python train.py --n_head=6 --norm_eps=1e-05 --tie_embeddings=false --init="uniform" --beta1=0.9 --decay_fraction=0.431 --doc_mask=true --train_tokens=1449000000 --dataset="wikipedia_en"
Each number is 128 + 32 x the weight over its row's rms, rounded and kept within 0 to 255. Layers, rows and columns count from 0. Numbers have three digits each. The size before them is the row's rms in percent of the matrix's.

# layer 2 MLP gate, 1920x576, rms 0.0455, rows 1348-1396, columns 96-191
096:150126140154088105069116166134151101105118124131134101149113076102093145109125082133116104125124139127092105146172099143105119107120097174101186071137104071168077135083125139105124129127145106194133124115119178140132120133158145125116166175196088141175192135116174092136163158158126163100
096:147076078115139110102146102155122131093115108144130160143135098083090176121108168075152118205146173080123127157105147080134122098138148156133103134141102148127170165125065117122161173111094136166089144152150134134175125102125164165109136160102115114119152116112157134102211187129178116123
102:119089138108132107163167185122072178127170081194133138142158087138137131105164133141103123086241103122114105144104062149087131088136080098168095118110134115119208125143116176114101163121098134092143115198190158142141121097089148069111146146095076138157089147147111076109105141155151117158
099:108136117129116183082061080087174095189104132096113155186100115180135141106162081135141149124130073124124146087146118128144111134090123188136126133158171144098163135108141128097114107118130181121096163129144131146169162099132165139159086122133137107100146129193130109089108132132126157149
100:119144097057190111158105164148114105093114155160112084124079123165154139170147130098159131099140088114167133156058105162078165143106134146120104130116149161130141129168106133117202161159100155124096097116086154139086126104115127090072129139138163142131113117141128119171145130130108131121
102:150139093044119149112162137220160123102105101172097118097164128164112109137149159148084167136150201074160144125105066104144087082131100153136066117123168119092129166107163137107151108170172145145139100120136150063122148074092123197139169088156137058114084087134054161125135174076110095109
102:132101137114155092121108090138115136162171095132202156147149110131152107111134110131063142171101119094139135159159146096106109178175070089209135137104144170074169196135053071156082103085145121122120189097124115115134108096170101141103158109099114106086157175139115045117139077106124139072
096:105119101115135111097183074132124149187206167139102156140061152147177069096052109101182116111168166160121111121066074078137118159131143089146124082161143196070170119101122108127098110156113127095152123143170122125127130122142170114098146149081144165110066114088088133174135122186160145132
098:081121090056127206083129159130132196090148111113132073134151066080092147077136106122098118098172179075167148065131111068135125142167169117144106147169195118122137129117153080138142116097167197163104135190148129113122099126118191127117132136128159180143092135093213111085095089111094127059
097:126150054143137101161148099094165180134166105171105083154140164141132111108125161145199134155120148122144077158158160159113150141143107140203085158076218090128150122089104151162103122111158131170153161116059080132192167105128135077162085153130167137108139148144164132081137125132108190144
101:167092172062140097157205162145091109125134117149145129128073134100129146097129134087133100103157106146097149138094113123126152123141063170167161127155173136093146128178103059116166135120121122110093134146073139173135154127163168168169164202129126162153120127131143184119143083134142069142
101:099113128144148122129121092146139163104123155122176133160110107126140133133107150117160147137138157115128130144097042155107140129119141092117128127111171129184156103148101110135093143111115194026130087133088100132125141076123114088097140100198171148150074143134152160172186103094140132107
100:089144054153146160176071184173121145123109098101213173167110128096123116102139118189102105107104150138108116197093165170134126131141160048068147116147106085174098157177118095176176117137206143130160129098105132140145099201162059107125171092141145084151120130148111101141110125135141099154
099:146144113142106097057113134073109142132127128162150116139183148119110106114103150107102121116105173097158087173100117091105176118160104140100105093092111144155156106076089150092146150107080086136159165124134134070110176154155126108121090127114140107079130080089078093174143173132167178102
099:129092139079115143141136164099095128038100093153172154151104089166167183133170087105114102143181177136162162144133081127135081140099109130154116126076125156144138099185159080157163140127119151156167105165156114137143148130130128168138108112154107129110080131099204156179111121121155142081
097:162159145187139142123153172132100156210158064138141118154144118113077107099127153153052067092122114087135101082066162120149106113111140079127126169187177168147092139116124122070186137117123042157126080196127116167121129139089146153095140196164175186121144152159117084111119132128149170119
096:111153171125211144172111151105124104155115067174147120112086190142145119185181113154142131149188079112100131153169092073156125124069121129182146102109137103064130097150077114141179113115108151095086102099144084134137143160141107139120090165160076139153087123204140118077132139154100176152
099:187127127123147113113152120116165097170132105142141135170092147110172094128077128141129139127147146142110128110115128099114103129150122123104141128076113102113138185119088111126165173144080130150099095128138084163130139160106153104097085083123199132137121160124157108080131176136112172136
101:111115175114108067204137126072146152137169189185080170101112099137107101123088134140168101124140132154107108142174112168145143120153095146102175078081121111108135148154126137126186123147176130116101175131122070138103134115173056116145151133140121137138132096163151139109129131184152055109
097:101178117126166121073130151134116165175085096210129165067146103125167140137103154128138124165105132097122107082083159136113087107165124118162114096153105050142169064102078137157145128086092156154142120126133112124120093138128161116138105144135146157179179172170170147135175150113138158119
099:109114143173096054147105111112075139092141134103128127177146067071180172173103139102104140129134097084082149050096073131175155087148122174089127120086092187108161145147069130128122085106128101080094132130198081057130115135143178111141094163142142149094078127077144139148149118146105129103
096:144141118142103120146113111134184147102097101157149117113129147158133138162135163173125136094106082088103122101201126141191057117135179068126094140115192136134135101119118100142100144098143100125109105116125105088097104176134113101143128138106163135174113085126134114136096195120088166157
100:039155126066173062096133096066117137127132111167127104169112184114116169126093091207135137104155143166201146131170112113144182061107051128172113128115121181185167139133140141166122152140100106149094113100119047146062142159117127191143095127146123120152109150166151105071081117201078150124
103:101115130160172177111072214137106153096115119119105141125159111108106137166164152132121139119191135115140140148169108142172139162123063131125143115105121185112109111104125103108106156141178123109091131072120153171105135160143097110104139136032140149122095080144087142178130162108127099076
099:145116162122169133067089091131128067177125125173192106154183177087102154153142117130143160078134086067108119057170118192131130125127110104080119180097130103082153143140075205130131093138149122127138171074085148165080096140102118184140129128093172118154182086109152155106178142112123192126
105:079139120165130109114107136082160121120117154125179067115138163129166159078162139136095141097104151130121093069114147105119172132114167161117122115131075097136077170133147145148152043147112147162127117162149179112109101106134185098134079114125124145141128129092114117147102183133126087174
103:174129194092132088114124128125126145075118130142095136133123126146035196079127080113126142101136102121163137159088044074125157137031108143135115102086162156085090095190141105122093117117146144098106175121206163084221143157161115165109149083118116168096103131138172114147151121148194097150
109:129115109148101154161109143090076195113099185171104136135097160173174118131118084139145153138109138103175085072185209075154159049115087140150158144124178080091105119124125108129117177091146138150138177160174139117181143152175097194083176113178113102172102113117065174073124098202116102203
102:162164110123101140123153096167102100180124105124162147133096115056108188074144121117136136124086105104169165149102134115099096145118094136128116128093122123131145168114094140123135159141093110128137119136103076156094176097136116061124133132204107152180157109102090116093124109142141078070
101:139136121125109172127139153093147125094087155130148072098161085105066080116123152163151176147105184156159104149145152128123133078165138171179213117160100123134141142163169100095061097136142104087118104140141128105201094093142165083111100155154126108112145133084057160177135150057104104157
103:110108127167116101167063123106091068164128096206113125100182130087116171173106128144096163179102134151159108130103140117194109118122179116123090124142153102110125183133134096087127120066126151154097112065164124108125134124164124127101113136145107100110125141128173111104149159111071131139
098:159064157157143120083143145174064081167127153209093128133151104128165085203087082140114127135183098066150109076130087153116188085143074135089169077078081162075120152143114171082160142164127170156141135099108104082145122186137123100106090116096153103066136119156186177115089192149183157150
102:151136109138098116173120095117123142146073132144113143142143101092158131151149151119159103117162084120080122128099169127098084132135166148118173150119159124113097127143113126099100157112142156156115144130127174226193190187116165095156119133152061143151102192134142177103121137145152135119
103:066171130091185067093186057093095147158119139069168159141082092145131116147118103111096071158165075176148162114070115077105110140115121138158138202109092089136150147142132139133145119174151170079150182110183137161081173173147084056125133120089118099130084159137097181093104145125191097122
101:147112102111136124160124069106120156100153123102122142160117117092088114196129145091126125053077135133177156116123134057083087113100155112098120163097186110134146176064153145096153143106126077177110158216080143119137211093134114057182104083122113158081096191108100133147089118171112160087
098:126178127163090136116113130126135112194130128108177127188114098153113149149104111128083140157108083139147121105123110077074058090107088169146151142105124197133126134162101057117151167210172105122096134139179160134130109094174142173141116143161090126091116108127133121111140112150121168138
100:138152094134149095088108070116089168161141140180085131145129149070158205158088117162134113138126132096156127142130166109105125130102121118120149104112124175137114089147087095118140144141168147106163140178122118091128092153175166112091104132166133112093125140078139111126086155077131121151
102:102085071140126131094107078137155164130131096134127106122127089108133127105160109145112144100155070079168096148139128113119097117068157112122146080140039116140073105102087134105094064167145155126180103192103092081162126126155095133143115072177113128149137094150100115135036073142127119086
101:168158140149130171152107146109107165158141075128076098179086100170160178074106167109046103116068131085148179106142072103103110150120132075101109102156172135103085147084126167123156165094143140088097133233067110122103086148215067151135102060171098148095166141098134140080173121101145168156
099:138126158154201155156195147096085103101177119128081100080089074179129140100094127130081121127129088198125171144164116087143191127165107125109087122091153130102107129101127110179109141143140141089135153198142097092110163183163087173104093071166136151120116102084144101149136118093150100099
102:045167121154141151146130084140049195130137126069136181072124092115136131088089112124145115085133106153147119133079129167088138118120155137163172095137085098130150108121107143121135076089162128115115184135170127144101117127154160074080150116148144135177145159207123146144101111078169052149
098:133130176090071137141101113154120105132122099138136119097096137125088133111146150192106089091177127159122114176070167129155183164086103091166168106115150160098112148183104151114184136131069114118114147115155173168111136167145126033137116135092134100148123077120114113144197161162145138141
104:093078183160182178139079194158127140146157100162144122164060121176123124140090154139096106139161103137120128153139071101077140154141093099204121112129153143092073141094141071115130142090186107159162135121138123178118163088096133127171144174142113129140182150178118133123117137157113169122
102:141145086118167168130125112095174193111085118207050132197102114173139103090151107119155084112147165106198104169121161121164193149135166123191115138153172108186175092116072111156112139111129125153060118124069132096096132144180124118139093205132124203147107146112103163124131089123103182106
107:102143086009114121135098094144180146127099161141112138126172101082102196138141114136110131131123135126163111203136184153190150098083124168105134123142149100144143103140134122133170169095122139143100094143101121093095154093166122147091132096157139060090097110088159111115089151062095119129
100:111154126142120174142171161107144138156172068124068160125144154117146171137134152145128098133094116140206085115120148139165170108146151174126126127121144120135145081157135091143123114154107188249068129156062200093166113068133098164168110113184090121139163143140120118146182059128157118146
098:107097141140099123092089178104135103133118137110134191049094141194109190113137086119138126158114123050088135126110142166142087123127121113152158154125121099123159114106108102085117135090112129155139143105100156169103106117103128160145097138126139122151138161113172131062109140147133151140
099:123106164165104143140125131097076082141079127157158164066134124151151141095138130125118108175079194153103135132064172120130105093134147131152106121146117167115119135117100096123131159085127121140106119129134133127162160120102175107157114139143162153116166075170115148145136133084096183111
102:139056102065083117130136130120171135128124114120179146080103122093149080103130148147087111123109155130061117143122123107134150110097094106160149151163139151146159158127111187161093084064073131044164081130101107129136117159135152163152127115121131118144161128159105082054145112118128205196
# layer 2 MLP up, 1920x576, rms 0.0445, rows 1348-1395, columns 96-191
095:118044101133149139129104152087089161093172102147139145114075115118099171120146112132146037089132117146153117131106144120163124113149125123154156125087131126084150136199133168146106131157102168112144182156135097055154143068171086112108070137083179114098101131115053124119113087121167095123
097:095205109143116099095135131086078139144087112152099160153097183129111100084077071096186190147099119139123164094127140063109128135100157103130167129130151164123057142162117134112132162111159139143126096087143092146176138103149131086097184112105146090116104152126105123141116096141130206120
103:122096086116110131105137077072148123130108121098176098127121198118139134178064166138130074084142111116103095128170152148157162106109126090084101175102156168178132180107126147186074054085130110181104127117126203128105081120102125069092110133103112151107093116143090153098078144136172078148
098:137094116180115095152128088107093129172163160055107119155093146103146140098115114110126108151157156083139113139109156090121087158123091072157118057079131092094168138138092096079129137141175128123139127133107108135154089163112132130175072105142096174148101106157081096158158146221123171167
104:126166103130127125178129090155138186150097128175135172164147112117102078140107100107052166171061154088164078143138125086071046106137078131114091125096113133154126150098134152155068159131137118159112168193108124090154088127063092149083154089106113111097125136155111089136142223118057118138
098:119127143161114136136101116083129169163087137198146143103133130183119083112095144206078182148153130112076110181083101138147135142158091083115104103077164113158127153143102145151119146106134170175120101160123120083155129090090156122097095126135145152141128147163120132084136137178136118080
098:125170138135132204128163171172111163125131116097095145145134125077112080061151143101128080107169145132142119107096123120131098080163127123159166079132161147139163132105151151117119133085122121137134072132142115107139095073177141134152118135059135125102123108165094162097121173131161081155
098:136107130174131146148141155095166152123133106085146150154087153131197130181108168207124077116114105156112083130135158134088096099100173176150115114194162061198155139116102142127169116097093127140121029094099153160151146109053160097137092118080129140152186163157132149129155130146151156129
098:122170065104127141088132091160119138135132108097141101141119060152121133113218101157160089095118085141133092066174133127099099105132154136138061139037115118129100182121115113101138129146051129139121141090130138093144119179098149108132125094168144080156122062100161116156098124116129115097
100:115146124111176112126122098109124158135095155143116093125137126167097140135149119138112124112139140137116145088145134105116106193104142075124110217100108079051059130135183131130135120132134110151155121134101112152146107125135107142098169131184142142223171139092086186141177143056086084224
103:094213111138146131182131129143115076165136140122079120111140111196186081093093145130119126093136102124094145135115037145133135137139193141141127028130164169109099158106129177078187171089140106152166083126140139132088128162070043099127104121096162090130121091186157077105163103077123153095
098:174151168148138164140186135102152099121137106143117115099152206137083069177112126123135111152112104214121096143135117075115132203113139093109104167152138154191159116118128120127152079117068111121053152122109065142102157136091133157163183149102071168142150105178152137119152164068086156169
099:190137142143127138163159118087116087072133125159091028093144099106126137142163067132181148145193123060098144119152210171104153090217019130088120052149138089119125110166101178072147234090136079127093165052151140150145134070123090120131147122113186137103167098088108150153138132145123165166
102:127185133133154116129113088085054184147090145101102086134173150167102097150129164136129152113117172146096117150189115183135109082140115057160099089064124120139092094103091129178145155138112138125142188141131094124118115110105110112156181157112140141127134075091069160169147124174103104119
093:145083126155196092126101173134095203114171127137079132093139167089150167189095116098136074135143127121137111087167152132127092185158121103158132140127115129136120113164187126154091179140135133161099142155143113155155111133145125105149133112121153115102114076077107081116124021125132078110
100:121176147096093111148112084144165176164103139202153154182126097111109141065169090095118142100121069168111157082100105142111097167129106134112133102112128130089061147171143114125147098146152174078105133113147154137175124132164159138115096118129147100116083097081129119131183121214139166166
096:130156132176161113175148133140113166161161088148149117096101134147139161105114185095107133077129187107174140151145161151067077141237078108139154107073124146165117141155107106147147122082173073120080097200100138166123083102149099128098137134118155193152079136151092149099145118133115088089
099:067106172088101205071125088177149153141104133096102121145172144154140054154174088128116117138131126126098122141177103130130083148155159153166128127175092086122148126144082118141178147108125135153149144102160161131119150135146188070118098140131182097103146096119135201161121102149150169161
101:158127120117063128101080151144072109164127193131151141132098127109144189061110162129118109156116131097109101161188152177154120147087138138133082098172125152144146063150172139183118113145128108118142113140094116134113117084055127111088096161223074166109140175175119153102171147086129150162
100:139137103087131171167170082139167127119112072151147119085085158164100146083105111155112168157143138147135117134122128100121061127152118128137160134117101176163132139110123150088115168148130052130157115127164141146164110116079140166119108090115145110121122146153155134113141210117101156101
105:101152109117138068135145117203141150124110104127196135136183090177111154125092129152176184158134133107149153092120140124143096157177150127148136110137110122140103056114135142108086147117109150119141133128147099144123099209157109111153081157160148094069138081134094172219080119145117136148
098:120110093136108066146116085116179114149156136158090103099085185099158171098114207175170117123127119100120189143176129183114134081133146094140092146143202174126157087161130130132125114153135158137076142110097150074129181155155127101133124112102137122129141159117124035114146144071122129149
100:165093130162080061157133137190118128085077107122116116117126139091137120074082130095142164157121113138111156123121131147158127072164149128117082128115135120172146108155127137104183151185186120077077151110077182143164113102155163150129095107134170150151098011078093104152124116139135147140
099:120120103095107188148196126117116132093112067106093095143089119150118130155180055069135172198100135097132059109123124184151197102161100152181139090132150094144159141185120143085040105141141167131126192105154128171099111157153098107154154110142142145169116093178118167134146164090174112118
102:120122163136149163136096133148128141168165118199147121179062140119150086182136133099173182155103076138081125122089109144136081132121094064164119150034142155134129095216131070088127118128069184105149119101107070119157168186158076122045149114138153182163125162169126086142143128101145164164
099:103141110131119065131116117128179173146137136126124188147115189134134145156103094151135160114068123122052144105091156135125061106071111138166111138113130152144155108130168169157077161120125182164118134137148171108159142090143141132162108111162147132099051196128124190126119119088102137147
100:135160105086171128107156121127152102117121118126070112132123163141110144194097092110147114081138189101164169086114130133105170140086154175113092125099148092124101138087138161122125114172176091182160096134120136112080121101085083079151136112143072088111100164106132127098104126159093139058
106:106115105131087175163154101151119122175124147102162081152084154112116140182141109118161108134143081118119135103133113162106137132155126142161128144119110081129149110174110131177089116172176076068162119096084097118105137123137171082132116113129151038138141179117122135186141172107132122090
100:115127114142146144133141093130144126117120116096065141123167118126114146135124182118138129170181165102137106096096163163160129194105122183151123177134142112166159185103119129087118121115130097133138134142162145122141060146125110127119086089137139157101137135184210115085128116120119098071
097:128098131066131151065109099143100145104103128081139170095146119133148124132166180126058065130062109072110143121107086134070170174112121145102118128113124105070139129146101134060128109143121110156106191124094081107114135121115076075093134115163150114126091154131139155114110157149076150170
101:120179121108064091107078144052092109149198167122096095082145130153147138112130092097121195182191115108175125111120110180135098188106130144120172119156131153182170100202177147132163225204159109145150144135153139122114150113136136096133101096133092107105181152102151169155113125097109127212
095:206111158163152156126124080047105158110142135128147096152129152126158136133189082176063100157142109121095061161114113127142159121146139109133137122060106124131111177068085076157127134142115158102159143163076133164139114163118137122153102111135120097082108112173135145157140128108137139115
099:138199087109072084131101122110141137093150206143126097116149166115170147123135114124160156153119124107186157127132144119124129142133133145100161120095107154157148120115099127166141137112114143108071116032100128116049155150134194118067106164149108080138149104174154113070133152103168169119
098:107162072132081115086152159146154064107098102102111141137143166170097122120161136094152145124166093140129099164105167107190157136088122103123157160139112153101095194126192109133130134187105222080068097143098135129136106146093123156123107136107116076124166138116144070172118126095166075180
099:153131124132072147123095117090116172157158145147101078109111144159076143188169096138157118176086170098100150094118140135065106119142109094133114145143172090135095126135060085108123143083110162095108122151130165156102152071095121140115071124157179133111117114168129121101143135080139088124
104:154141137094103144124137085083136123090081080122074170125172197234176129120145144146169127163114148190108141144105105165085096106066124134117081108115168089161164108124097168102119109185094161122097110193137132131084155156117072142106143091119170141118149104087081069159156143118129173134
098:148078134102093170117087079140126114144185147113161120167154151129151101091115127173105142167151105136143098147138157131081118174169119193143149147182148117143146142120133120151097159168183104121138155149116091129130058124119161105140148155156048082086101153165131075125088121118094139173
104:172096137128151100133155065132140066135100137146169124089204141160127166137110143110116134073127097133118165167108148178101175107119139058112123101128110181107191127154120143123139138111157186045131117191145157104141122129122121141158109049113103125105086144180148146140178168156196108148
100:155144152116152125144137116132106120122106152150089120080218141134118137127084116156105154109231135063092066101125156135098162096115053164152118152107111134169156123147111103135087122090157127208141119092121080122105109167087137117162166183085175131132120128170097169136105162123085151093
103:147058155193097128132117126102128153137127157127062140144128125051130067187173140100151106144138132103116154150125145135081154149124140089109183132127164127097112094094116145134135193130139137097153151092177112147119178139106075167100165092165171071118125081094139095102120159109142106146
100:127132184125152105162112113147112097114142031113157143118118115177133101140132135117112158139060121098082130155152120169128110156174094117091109108126155139091168071150100110074133161139182167108143093147103147150151112185148113121133114131164134147159083163112098068079107126170137135095
100:068111153091157135180145140163097154065190094165135152157125146136105166161100113123119174136138143129071118124111145125167154164134122147172119125095152128148114071113081111075167131134114139145130118167133114136131135110169100151031081091086090121131129069156112135097128133142114134054
101:099120122113069121115130134163115126103167142136078100091133092161137166108114090125133153100091118160087093133152123155141136151138147144143122180131190131136164074132142114114105148127162155133135185144138201108071112074152094112155087117150151143176146129183056153112191125099110163157
106:132089108134161092137042116172188144085131076128122100135102139146200137092128194156140127137100148120132143069088157104103136165146078075111138104043116173133113125168181163122104146222112103177165120167183129173122167134112105132138159134091180160198167187194127157097172126125147110130
098:159154135109098143108125151116179138148103168120124141065107152038131152080143121128142175169077125110117132087104096215182121193161169156100077132166110128157114127115109124122176189091110142157124154130117119091121149133098177147124116122131159060093112119130123152138083143127119102182
101:162157085097120140170154169167129071109095115185145192090127132174133099120148129105124143205172177131170083140131074148091113062104152130100100159081096210111107121146150071123167148077137097118196101075133067097101153150124120135135133133079100101098098095092122068147112111074112146118
099:142126113060114142129099166123128139092146092096147091078085188093122048099144120159130147138197069110096102145150123138101104202116119047143181135134117058144134136140149144111179117139087086093113173173159083134154120140165133201086140118139181149140147133106144088126145151087125096066
097:077113099110139122126153173094178114131134148077106085127155107168138131124121150101097176049159111111074033144132151112155168148133169113164122117157085130062092189139179120109106120093141184177134149119148138145120114142112108198123105177115123206128080136118079143129064166124101135147
# layer 2 MLP down (transposed), 1920x576, rms 0.0441, rows 1348-1395, columns 96-191
094:144174141123120127128124083108140088151126151176134079152127097135176117133108099157086180138151198122144119151123131121087123084104132160115167131154147084156073170186140069086179145127101135115129065092159141156084152105115115129156142079168127152146130163118173091102108173118148100134
099:143151104172136122053122122116076142114117097164106096117150144060159116097180117107121124070139115095129100206165119117138129033142117154110162156109146201178178165127127092149123119168138101146158147094149134183151129096141191114111032146157128077116111137125109103076144194159121139137
102:131181171049122162157137149171102100119100148091163141139188152179178188145101079129186095132164132089130137119134110115153099168180101116146099031109110154138148154090106159106078156133143070188151133118188121127128133125070106130092138128159183130103107121108114142158157082110105085161
099:123184139173162140056124100175142103111145094155209098110158085109161105121144117106122103110084133212091095126156108099103121130097124064125161159101086113114176165123123093126141103123120049168134083092137100060117198138143140162133157092137105136105086106113090077198157116124162198145
100:154155170152107157135121219174091079101124197144135119176158091072064196140160122143102123153126164108079128120162139164143142144121181106107104129125103137165136088134092123084148121199135133086132088092111120108132141117159144169159128147096145108078077154101158079127181151104131123149
098:198167140158101140127101201095135121136095101149147156094182099176174149113138116084136099164166164088094125120176116150092081109105214164128109132117156085133146108125135099134120109143179165117146164114103118092052148071119147089159086104117148112126123116189108126086160159075148109086
099:157121135179132135095082141101123110124129126155156136072129103198099104092113120094086149093124141141126122129117146168104128127183063090122167090117112153102132178156107150140125155128137128121188155111111141109155109132127161044143136106083148136065122096147117154114097112153127168155
095:122131033121136145181127145153114070179088098126137148143165175126116131121115140102133128096090131096131131132112143080097160128118134054149076147063134087066127186138165217116134121116106096053123137146060133081148152134125167089142186155123170103101185126051079097104097116093103188156
100:162166171116096113127142096170107132174125109130127083138109137171139096154114182085126072053130149114107104149118124152108159091176162102135128092126136090128128101134089180129083146082145112109086108132151179099132161153143101088190201148115120116099155098194075127145142145157116101162
101:162125139151148123162035140110113126082104206120103168147136114162044153097146089156137192123085129139140125109109084063082084149124152174120128170123166134098109114159183151140083137168144115172174122148089121130113155081148177122211119161121167124174162125118111142087147121060112111139
102:132106142105129097132184152139149104133095143173137122108130109185134179143118151170113163078109143128131111157106145151185114170109048102186139094118080135148142102124113087140167148163139128161157102136112112142116200164115140137144124111113089047101103133162082181151140124151117171109
101:109131185061133133144134100142096111080118141115169172129148086155081145100126116150116143131166154083080210094141128142139109156131087115160125107121119130156116126120115099166134118130143137118143118099193169106077184099153165125135115106157166129106174148139141137176169097117111143148
101:074100156124175153129128158092169126208157110107121114088189165143159102115141143122129114172114172129100124127138146083142120111133114174163146125127086108129142097106043163141147083141086105096129154138158047119132126102195186132117130069130123117127143099080203176122152137143120139107
100:108110136153105148161160117120146079118133143128114151160162079139156104135123134045137151121106155118147099192117129079125121085076088111114103082137079124169172105087114139098133107155163112110147117092097168098088077118148146077131130177171130123138075087105106114130162158150157115194
097:152124139251108166183123097199149079160089137136184135139169173150198132132135146180164123083136123110147124157131143142108076134123086189160144083127132133217145113071140163064115113117178144077133067151038158157144148132161108087157043100183160164115132098148148146181124132150099191135
100:106105126152121103149093092145117173158101166143135124128083119198151109144079151062098134102155103161193145102129174102093154125146146157131075087103141091089068122157106097052132079099166136151133159125068156123155117169094069160161163147153120137194121056126119086142142123157136135116
098:150146144084150138123076122123139121142199139152123084144144161142107110134160102171110111208161089102072119127164090136166167123063185097145125112181058129144119131112200131142140107158119145132124070119174116136167133151101182125132171105103108140152140112150116092082097194110131121147
100:132129151134130197159128128153151163134143151124149157177121088141084141144082129123138148141159178123164147091151131159114157132121180183120115156137175121080110110108111068118122146120130121148158107123182089179143168103130144057170129102124152124165154078071086142124110100087158101167
104:116147118072036129152092106092192093157072141142143240144111111095144192128122116108122113091136136101109177130134095159151156149103167056147137112145106137131158093104122133125133159154142099137148083163089084115101181133121097180087123178101086129102140137180130177129105130185072134180
101:089085102084088134172172124109109115121085127110114135095140092132115129156146218068109188159091149167180110129074125089177165108159092105172159142103138092155169121166155131070122202094090109159109111144140139165119141080122118098115066189114118144102144123118129116181145133126112128094
104:105075147166116128104126172104125113099065115182112154142130186132129097174166138156087146086157071104177156167085165098086156138100126160112135117114149122136083178188136115087131138145118155148064132106092175212125175076096145124128097180131130138166196145146134096136220151136140109148
098:086164116108112073140152129123111126133126134119178105114147120121096125149142119123098096094157100137071131181163096134131081126120161136104151159100170162158128165151088182147091102181131087145103116120130171130148120172192143138090140104151138147071088130126135113134106102068086040166
101:116160115133187139084104146133087072105120101105127124180182126049123172153128139120126096096101190162122197131100118117128124156162128102147178166177103192058129077194114100081133087172092158131148107166164138064073161159124167092088062111173125163162169134186170142171147143119157111153
102:153148103099114070122155130148142106145156096161173182110108142129199166151105146128147089141098150170151107157088146114118114125100114080076137139128133155201094148071084112079124116103130099101145152090146129095155139158140150135155114102174065113090145126135176168157150158134123093165
102:052162161112148154179103157175138101130111128126184133111103144194108115143090131133138077138120155144136104120061087090133190124173159108102071150107140118077073140132099150151152188139114155111107150170143082161149151108109070109175102103072143156060155135144113132136090133175103092175
102:116194199097136121083110107086082126152074081125146102145118172154160135172147134113070146060162102137111139101123122094132160090092154142079155122147108066129057065127105184127095114103109169145124117158141172163158117116142141132104074166159128169120156130144124111160182103121120108084
102:157178081137130100160084066210092146099134146070119177117093089180112153123093146087082143148109173141118150095110126173132072145078193087119135113101147108035075083114111116089102149153165075121113142130152161099050153142153159111163116124096163114065158154167120124089114100163142070139
104:182170121121074075171139177106118120157136129104126182186111122141112145109107105085115084087130125105149072128167130147105115179140132071121170101189115020136170085192149135119012127098101112119095100090123133155156128140143102128164154165091126104113095149136132174103192168069121111097
100:106128153099139123170092137145176136097119122120123121200105140052057094105149077140141133094110121157145108138165146169120104133185168113140111126179133083098086130096136198131139118145076071131135124146090173201136159121144167114141103174122150083135090091115114083179136065156180140144
096:106170087120154128136086132093169087158118158101126146178121136117129098118157112096115101139104138112112064160082106116146160146130137165151218119133155156178129124138172114140122127184095079079151113109104103149150108112140102020116166091142169175070121141121132138128118113122152102115
103:080114167121118119075119161134107098143060133144063133155126167196085060077129096194111208106099113126043152128168114136124190153098109148113094133071166097118092083114157142137115147127149149101118143127148120188177112206125092149147154139083054107132137065162128115105078108164129119109
096:146140093126087099130139192143089085123107109143158107155164100116139121141171169124109144179128133087108118125161135103119072111127069144075199159110191129077113112131161173099122188096119064161108124173107128160108158081144162132158135141061180142136136188145124124088080102179182098162
104:110133132153117113105119216119172157143176130091143101176072124108121143166113102104119153111126132132148122089106124116230160165127134120173122109138206095097100137151078151139114069098149165172087121101124099127155144188113174156113103090131105137112145151095153103093124115131095116207
099:124079099167069164126153110195121121062147106090091095093131167127104042106127083135114103056156099077132103107098174157168155154180128171156185064133124209165143182118131147129113099134110130126153094138131159103119092133167163164168129108140171115125104176082220142087165109155188156100
100:123160110089076110090188128090178145133171161112096119151124116152095105148100107055135098110149187152184117149092107134118104117155133079137133126159103138113153124149116086151132125116075079144140146121150099145159144120097100175125114158140137143107095147134059138087239148098103070077
103:112126079144137084100148098149089094152112185141096156096111146098148144124154170155049177148062122053128061141115159116127051134124130132054078153158109192091129100141128092078159121123125096130119130144126107150131153079134171129111142114116120131128117144186149189160127166138089120126
102:154196109131208123063167135151090126132063125187141159074143142102075171163186154114114128109141132151119120141107149101140157145146123172088115102197058047104118074130157152126153123131090116128152119137084133135129201102125131123104093129136111113144107172086096155124134142129115137160
105:075158149114123104155167126163129153152104131096113090130129066180190170133151100196155102097130123163091116041108095177132188139132124128169119122171105090147125163123137115193134116104166190114112158114122179152184128179141141129086107125117080113087137081139114116185101132084158101134
101:084162219156137090123136106162102143144096100076132116120132137185167083077092125135035150175185152094161072094097112098099162184139140108127179118164175104069122179130158087137106142117116093068117227085076126147168159118148092161165068106075111089066098123193127068142174179180161140119
102:162060108088124131109161107105104119102113144149158149144183121120141148145157123120205089137150167125139134132166126130170103126085149162124131113102119149092153176152117156124126143185122230148055138132071089090096133119098155170144088169194122124150080195173157191187111079092161185110
100:148142157134143148109175101140198182135151107045108094099159114180119136142111142124093126143093108092101048104114108147078105123108114198117205118142146141100115104107112154111111115112134102076131105120127141108157134106119137059110172110134089127189170173117129131136055142156096157163
099:090102060170121124170085032145158159136115154144107128135137087130147117088137079131175117106125156103120117147111107152112141104105093158065127156115128071175111175154133126147153188078091127123145145138166136125196173153140060131091113098081115133140097072142162145163044111159202131117
101:126125115111108088076186094107128150080127162104130090140118168066146150103125064154143110102111157111072128148098146142112118077120118093140149123146171141175199095158160154154142109101117114132225178152190108156139146186124132134131144166180135157128111128131069108115144131146113118141
095:073111132153144154122161116113066108125127164085151093079115102118121181160159148155092098144127130075146133092129128084055167151131112139118133109101128187122145151143173153153109129140129115110177102163190150141103155103129164185134180125104112134150146119158126108103132088150191162124
100:167155160171131144133153091140093092068144176120125168077115108093062135161148120101164087125151128147128135097059130173146123133119141123137116110105101146143132130120143140104118078145150165141163170081191121102142129061081116119162188126122149077092152074067180110108138115164123140108
099:107107173189087131140137164167121113080197133057139121182121112112095121151082151163122079100179085142106186109071196092130154109160123142090164083189147079151054141208122104137150103124061135168117151126122148130113117133144128163067134093132141085115144136127142089098107105097143117124
100:100122179107123157176156122134110147181163150128133149191045165104118179146148130114106156092142158106148127130051134154171145156119110135099136135147130173169086109173055123086163126127089111196134151128172155157114104122177113109141097111099113169072114143163180118199101131170164131173
099:116213127089131123098178133129108114171140193114158086125113111106163125134132155078146126106104142158155122089103161114088076073096130064109133128109061158099121157128089106103132161101171140092131119124166087125105128150069128171156124121138134131143166081108090107114119181110075111155